Weights of a small transformer language model.
Architecture: LayerNorm before each block, tied embeddings.
Training: a variant of SOAP for these matrices, 278M tokens, 3054 steps.
Each number is 128 + 32 x the weight over its row's rms, rounded and kept within 0 to 255. Layers, rows and columns count from 0. Numbers have three digits each. The size before them is the row's rms in percent of the matrix's.

# up: layer 4 MLP up, 768x192, rms 0.213, rows 173-204, columns 96-191
# down: layer 4 MLP down (transposed), 768x192, rms 0.191, rows 173-204, columns 96-191
up173 085:105116148096130122026104128083155156150081168164095078100152142168089104120186104105078186101087077115139110106177136136096122161107161120124103098112152123143150163134124180126162178128105163128138149137146101123074140172078112159111184120096073138089115131155100143190080205206160121131
down173 098:117121163140107076088123150096190147144114191110119178132169158148131122150126136115113089080142159176110116155160164127127126122137114131185085120115158090159083140166187136116127116149136120089090114163127114159136125171092092113063126116177122094084145194143116153098104137176113123083
up174 094:107097130100095135142144133122083149153123133157094159174139163141048174137146144119049131123161103122104141146036193050097151107138105127127145153091161160168135171147119113168143153099179129102188146097131146094122149092137180149131117143170157173179201115184149130043122144158116154146
down174 100:048135164173171127167116043112129103110135120173110133149097055144107145204155123078127150099125104153095120146136151114104079145120132087171167119103119197119145143090109123126193164123077128159097135137105136155177094148087127186125123116119178131105114031119090182091141137151148087093
up175 117:139105094134055129092098188085115129085133149101095150183155077127115079124139164123073078114095138128176156140145168098151130094071178074122101111079099081153140100201105149115172120075094136131186144155147114088104123082120147147093123093127116113143070090160165156186204107105063113171
down175 088:108180138161128111114093127134134131094134093182098139133079222123164168095169129164151096128128130160064104086125123148173114131193126129146100141123147147154168156134142076121080137168173092117054116139111185104119066088133079113155071109115123144157141187125088134126168127131173130159
up176 106:153113087118085128124175146084202079117180098158148115157104116128126095169123158107110141112091139112170137115177160158196065166170126120139098142087114107155154137136145187092100095145145185077073114174147115147068100093081116164161127114124104113110164107097122108175161088116088107076
down176 101:159144143193064155142095087131128149091169133108174153163116106187072141073179115049126083074119147138152135115138168100126122130130160118136082140115064124167164151093109126168130118045126138062178163178188119117125145101140124105102165085116168107134103138186147095128100126130172170106
up177 103:154127117106141086044149118130059093134188120113136149137127141158197158174118118144136148124130102137128117113136188089199186098088123111114112165104097138142085142120131112093136150128117102160165102098105086103140116189177137119139128096084119147169135133149058144098152096128033139040
down177 104:064168149126192138128130097096118111181176115121121118173157129195108163187185127157099109129073095110110094153132152063150094138142146167117177225112112151181088119185108138060130149096147119143152132132103088170138065150160074082119182119123118145097128130095192183161157139137131104097
up178 085:090105058154086165091108124106108163122133131141150083155127097164136129172092088138097212094170090100075069143172109137120113143143097167124105117117134062100132184157147146144153072154164075116114163084144133124092154112146154115141114112117097146110115145148137173031125161061109094111
down178 092:065151151156196142074157106124118168122150121115149078173136143155080060134109165091114175112136085130080131128170137150127091131149150139147151105109118136114159151156152110078118143117149117126115078115133104119151146132107170156117064113172155089101099087074140179129160106105174127160
up179 116:140122153074152105120146154185069078052128181198110165095110176180168138154163107109069147084102109137143127135084132101128179124118153145124128086141163119138113092107166191119119128131169084152150156173112105180177137139185144196130219157160187126166108172156137189114104105111080103141
down179 100:139152122139166181240094070121140079090034141146205147110124092210128175122094113090143079135085146090139103145169088137081129117088132147176157085109090153137138084112107120127092127127168072126120147109174158133174108108113135101092141144164149139144135140125134132162114110115089087141
up180 080:082173167123134107067083119106113123151131117170117144119050126086101152128149134046073121168130136107105182162094106115113184175142150130114139134093170113152177140128180073129132180231136160085133149101137203208114124104184118129128107173193144137100154106188137117117121109140074151139
down180 092:101115119103132194131075112129135091149127185174163136093183121148153129106119103116167198100104131115113140107136158096104097035104149125161088105103098120132112082108156129142119121118154120128156125092143109110126078078150124171127129087184138106158132087120117193143142154159106171189
up181 097:144112076122096160092101116107133107140203126125105130104122093180189132125111088119099054147094108166132128140095157160115120162131103165121061062128075118222168187124147120109118146164080106128070141149130089081137151114168126188154111108155148109080133108170121124108090131127154101109
down181 092:184150088192128122119109145111137117149102123114159106153111116115084169122172123148152123147150143085131091112064067133158151066104210121122094106098179142124119133198111179112115082114175101116078174145108043144149125147164159122173122105174105162148135168141133156092140146100106093126
up182 109:169129178104126132114134126141090127096139145168060140138130154090056095149123115133153161053150154136146148202070188087166144096119137190177104120103132123123154129118130146216115162168181158116114094155097181157114088134104142119044126115144126145114135089161108091186188136111094144129
down182 113:076099104152201142098142175128113145144095140127133135122088163143136133160129165121162120142120202076132094114098194079153168075121110128128145156162126156100140108119096154089101078083157146092184102097144059087141101111108086082136111089089117176046160102114162117127088144109117097066
up183 093:117134137125144140088163164176074091125098113115135160116126058160089076124104146060167111126105115132110108134106084123172141142157106089092090127098139119132085103163137133153165100198168136139116123116077131119122125115103170141131135120151113106139044090169169159193163113085088139090
down183 095:105083112207097123082185121133085191122131140122168136122148135057127136111174170118137170150100145131129223150101105115142138156121123178109121177140129163194136125109159159177139177205100130100116122138164096131083120179140137189072187144160180094137109148124120148123101132140145150106
up184 103:081123113154188146119152093182152120117124177115149155132069073126162134170121157123144085151142074118148092109139150125071107183167158110119127118141151147103124148107152072146168149134167106155195120165163148118122097118105095122121210096075137107048148110122155128143200158082108111128
down184 112:101091132133112095110139127117168133101111138151103096167122173171066120128119166103147133165093156109125168118100090175113146117123124130069183113140218046121089159160157149126140114139140143109086115083168132142097148114148075149182106075164120135119127150115137096176132138135107143076
up185 116:082203151098162110050116162152125152118129165211056147141213121111189125139116173148122115088123115108152075082102143152142120160121131119065115086131104117124163081085126144142126146055129103130073154142085102107156125092147108164174119142134103109100132123110168103150102103190130137093
down185 123:095121071178160124109129098169110113170125137139132120157113132152095084132129168089096107178109150130086085109196130092199129154095144111106142090074063127129145146084102129136172118078094176066171103100101147064185152086178147182103115157161121101101139087162125124151137093105065120126
up186 108:158121178120156112112142153114093141147120173172088087175197054171093149106145159126048098109122132097149158140098179113133125109085107112111141170121137101177118121118155206174031135098218153172107166170071124155134073089093113108149133188079152157145140114153126061135165145154112099104
down186 104:127147116134142142097093114114111091087133131131113074108132157158167107163145140183092174099164164106200093180093132139137162156162089134133118107137163091116096096171160129092113139167102141120093131158055100066194133142148082120149176106108129113108137074130075149104148133122162095125
up187 123:129172163120133095127146102148121146090133110156127155187100129125145183111099140167112140099126083188170107169128158145103086125098117086141119120144073159073069098094120137053138144089164108139140126106084131107178095102144103148130086097036165156154060120108197096118146137120103109133
down187 095:136052106118141055141136115090129121133109115142127159096172086143106128113151123108158177106140098044128121148132130090101155143127102144209075132109098074192128150116074119185134112141150132079107181206096137151074157084144100139150146162160185126105129135113113129150121124126108090169
up188 102:118149164155120131128113173137134161114154174102098111170099098115051042105083124181069174128107124109117111107142156155127072101118165138158067164124119096173135100065193164170141148128124149135128123144146134108150172041191175126157124123150125121102147165082111114085129102096090139109
down188 111:127110096170107138105100179138156133048100116115115114143095164139158146113126048110119156138131182156107103124147126105180089139129101162161105124094124095119164205150166087108148120113105158107126088071157041091167092080162123132141175055119163145116143136120062142201100169070135116087
up189 098:160156140131136119152107188139090134114117160120121103150102073198076118105125148095150085127177137123129183089075152138146141147100135170072211156145058068077099116154133151099126106131106160089016116135125172136114171115150130114112104057124161160159153169139195153160132154108160133119
down189 094:123095160138113108183085121122113136146130128094134133079116127187147143095124081155156084095136097174135091125122134183119217081039131063101148089156157135119079116109156134094177143106164117125122094141122117120103144155137125119135097109091089158054146141182168139158127155120116139097
up190 094:129136203103153109125105132169094140098099142095153107130092098145143133167119116150118085163113111117067191144111078135130099096131140098122080123102133149170184160130167134121189158119105124072107124092203120151075175165140115150071103086102153145114103078173141140165114072144166142102
down190 098:210121099064135101135148108118134142106133136133189097131194143140078131071163157068090062136087129180119126142082103158128102109148102140113156197143131192138155108157169138161111117140146176127117134101127153138138181204147141114166074180153118130116142114126090054141104125070134111105
up191 089:129152077078109088125162157149147130138096138094149138199093127160125095113198176149121106142127120115089146084063129137057161064120119164131142092150077135128103093134101129109110133107129125174150088155098111120149180109189162177159095116117095080087131092094131118090118128172178159085
down191 092:155148132190080057135116132159152104114102071095147126156116130121119139127129124159137121157132138151119098064154191090137140165164127160077182183102131105189185072094107131156133148145102077115141128177158146101117120113135124151113070110111167175193112172115150103158139112146155152126
up192 087:166171168152040149086075109154108138113177155124111103116096133143106095100145166102148163086177169153153151136177156111147192176159148072101107142133162136086148135144122199128148093125134126138155181099122105115078147076120036134143151099134123165135126126137136123109128130087074162112
down192 098:137098146149118085127174137155148164092128159121153128119165154081142057122130122117126126141097133072121079073127105116091106170097133146130127141130136146138134117137162160110074139147112124087037157084149121111065161139083109143131142098174164155107134108149130143132122096091070192098
up193 104:114137112164135074116133143160106129125153086081133147165109070045112169114146070186083106100139107190125147068083148126166094137165110149162114113150165138092112166125161076113117152128133124130045065140088175136172113103134120143132150126100138148224115143118170125121101160131123178140
down193 104:114148161087130214106162114134049118132090074105116129126106139088099110098108103145183112102140198104100118174210091167143137136164135145114152115164190133111128120141136119144187128132084142105130116125153127117142085154140100165099181130167118172112101088176080124153092157105137143081
up194 097:103083133116166087127129150103192114153108131196050101131150104121118160110157157081101151204058095113102106106104201171156158150142074122140115106136174136094085068158138111068177132221196120138152150140138157067142144120074119137096162145121099115139158158190082102137090117150103150131
down194 093:142161117103112111121153095174125130161120100112183131136133066132150097126191149177171143091123182077085070109173135107051169103067165118093117112091190124157167119073143139098154059034152144073135154176141086162131142131147096102159086129081131197117131167126089137130132126140115158182
up195 091:151125124161141199151052154185061111141141125139181064105202110125115191186147131076134115134094119118156172068120126131111150149169090109172172175132137130078134091101141137133162182161109148119070084127151077143132121170213109112141130135174117164111133120104121136049097128097157101138
down195 096:177137151114104134175106109119116115161140157132163142132145142109106097042161116116128102076152162081080103120147109128178121132152105083130101141129163099119182168091162194116100155122164141065120151060145153122178126137097137107095135124124141168100069120147159151105099112166171123137
up196 107:088125104189114147142159095085072146168171156211145147129168170143144107088111146116144148120134120127155104102131106101132135183144130150191162107098081153123225088104171187135176087135124153161123134100162148075104076106158156060076109137134123133148158105075177140159067108136167126166
down196 109:132091120175131124141181129082195081129110153118119153098088116145119097114167129126057132154187196109144096123118117070062168152160177161118031098131153125141135127144169107104129099113119113178209130148131166112156091148112116159163173192118109075077109158101117109118104143145152197204
up197 098:155120108122116166199157125177157166144155122080098122106191151210120123109123070152187148165096109150116153132116110105100144208191113090099132102109151107145102104121186110126077107126116120098110136114120162110192077163172081133093175115101139129138146101109153083086135055130140124146
down197 098:135178125069122133093130170116157137070130165168121134132147111147133066110117095101136139104136062079128183105203069163116136133181137096149146069147109112115155099167148210164112152116108138188162124143126169156101161108155105108108073149107092081125048071153101147199165133132106139171
up198 116:131118141135182065105134123157093087106051154167091097108096118142117144124108114125129089117118108160191106158161106122144145121134167093133138140162139079067104078174203150126095112158089215118152165155138159173184142162164154150122160145135123160176128112105121183134104145101089126067
down198 110:166060134106093180167116124097145079130140164107159107107129130159122138119159129080123097117115158134137111145155153128116109106093096140146175097101105097098121124203118141101125124137135185129135062164112121154183086204161141051098158105149181160115151152168160169086115070118067114127
up199 110:124124021111121097133133162194182141179186164132088059090134098150164101173099147160146085134129127168062120120086131098082140131141115158108094177096138092128099148101174125149129142148154149116071138134195127082116124139124138138188159098158086100116170163182162106159104157140123119143
down199 111:176071149089124149137090130182107118139122165160103106136087106078124124201147110130077113092128069136136124193105158150106134134145072090134107121110159111140121139124095128106179140113145117077150177100085101188091135100105148079145145133199098163161155095153141187079126132152112116186
up200 084:104152110159204114109121148151176169118136061068127108106118089112137128190132140123127050090119093166077121184112134139050156121104115113068059089159102128121157066104131153082132155075063169064143135143155137128076116130193134095127164155089035134169156110186169172140110125137099121176
down200 091:073051128077114143142136067129094201163124137075141074130125149110105100149142070072151133134133102133096110078155183130142136187124116090186099114203153135218091153110142139159171122146140063139051145135123128080152189134087146142083103090094119198155135124101171128132108153138111140078
up201 114:027130083129135123133097149139051139101113093165123171095099169134125151154127166108150133117125150144186088145127113088116163176104110104127138149102068129113129147081141163104152089095144222136119119098119120162140101107128133110108093091142109148124161109105120132129172140155099083151
down201 090:197126144112141154157150107116085118125157166085095085089133101157120116119176175178216131111150096089106136098107149167127114118160143128119158105128153135136135092093105114145099072118138162082141144188092091104081064065135091104108129149151155115103151074167160107089134107073066144143
up202 099:196149157155125081144155142149124130150167128119162138118080088083108168130155123115059099111157109096117186096156107094104080161132092142116124110090124128167101140153103170071141118153085094107101095128143099140162144102164099141090095157184127148169146127139149093073120128098147126218
down202 098:089129093148129147151104104100136086115098146125058101122143132085142121092037060099093114134132115162190137094172190135110161091142121079166114136138163085143121163137086140158101140117135132204102186085180124096147121126120178094116129134114131138142108124173121135138146135100102154122
up203 119:115085158124072130126122208184145151171168128152134125153132036096117121145120106118080163075141097124152101124113099121128123130068127117097118182121124110123180124153111125132138149135172071114126136106099086110098193108082106142120113137185124175069121183104183132126093043168105171082
down203 093:122104064128163147143114126146101092131105192084152097109126120161124118166131147139157163163094156121136120092117124172097101133140124155208151073130120124164097151138186106121140117096075152113189153100133157117080071130133113098165209085110051150124116083147148137088145116114172071162
up204 102:107158125167126140156148113093140136098148148167126113157154121167134085126172102141143130092142113145091100162154084145109147167146093097123090144110182196109195145086161139064119119164133139092097105136125150140162110151101104091154111140132171131182136116112165071175218134111129097144
down204 105:125079158156138112111176110140107079134125075132084141054093174100084182092165145119123150146159171126103080132126126115080096140151161113137121114133136079219076134075065068122187176187173137153164105180160156081111099130117084127140127145111101078119145155123130183157107095105119111125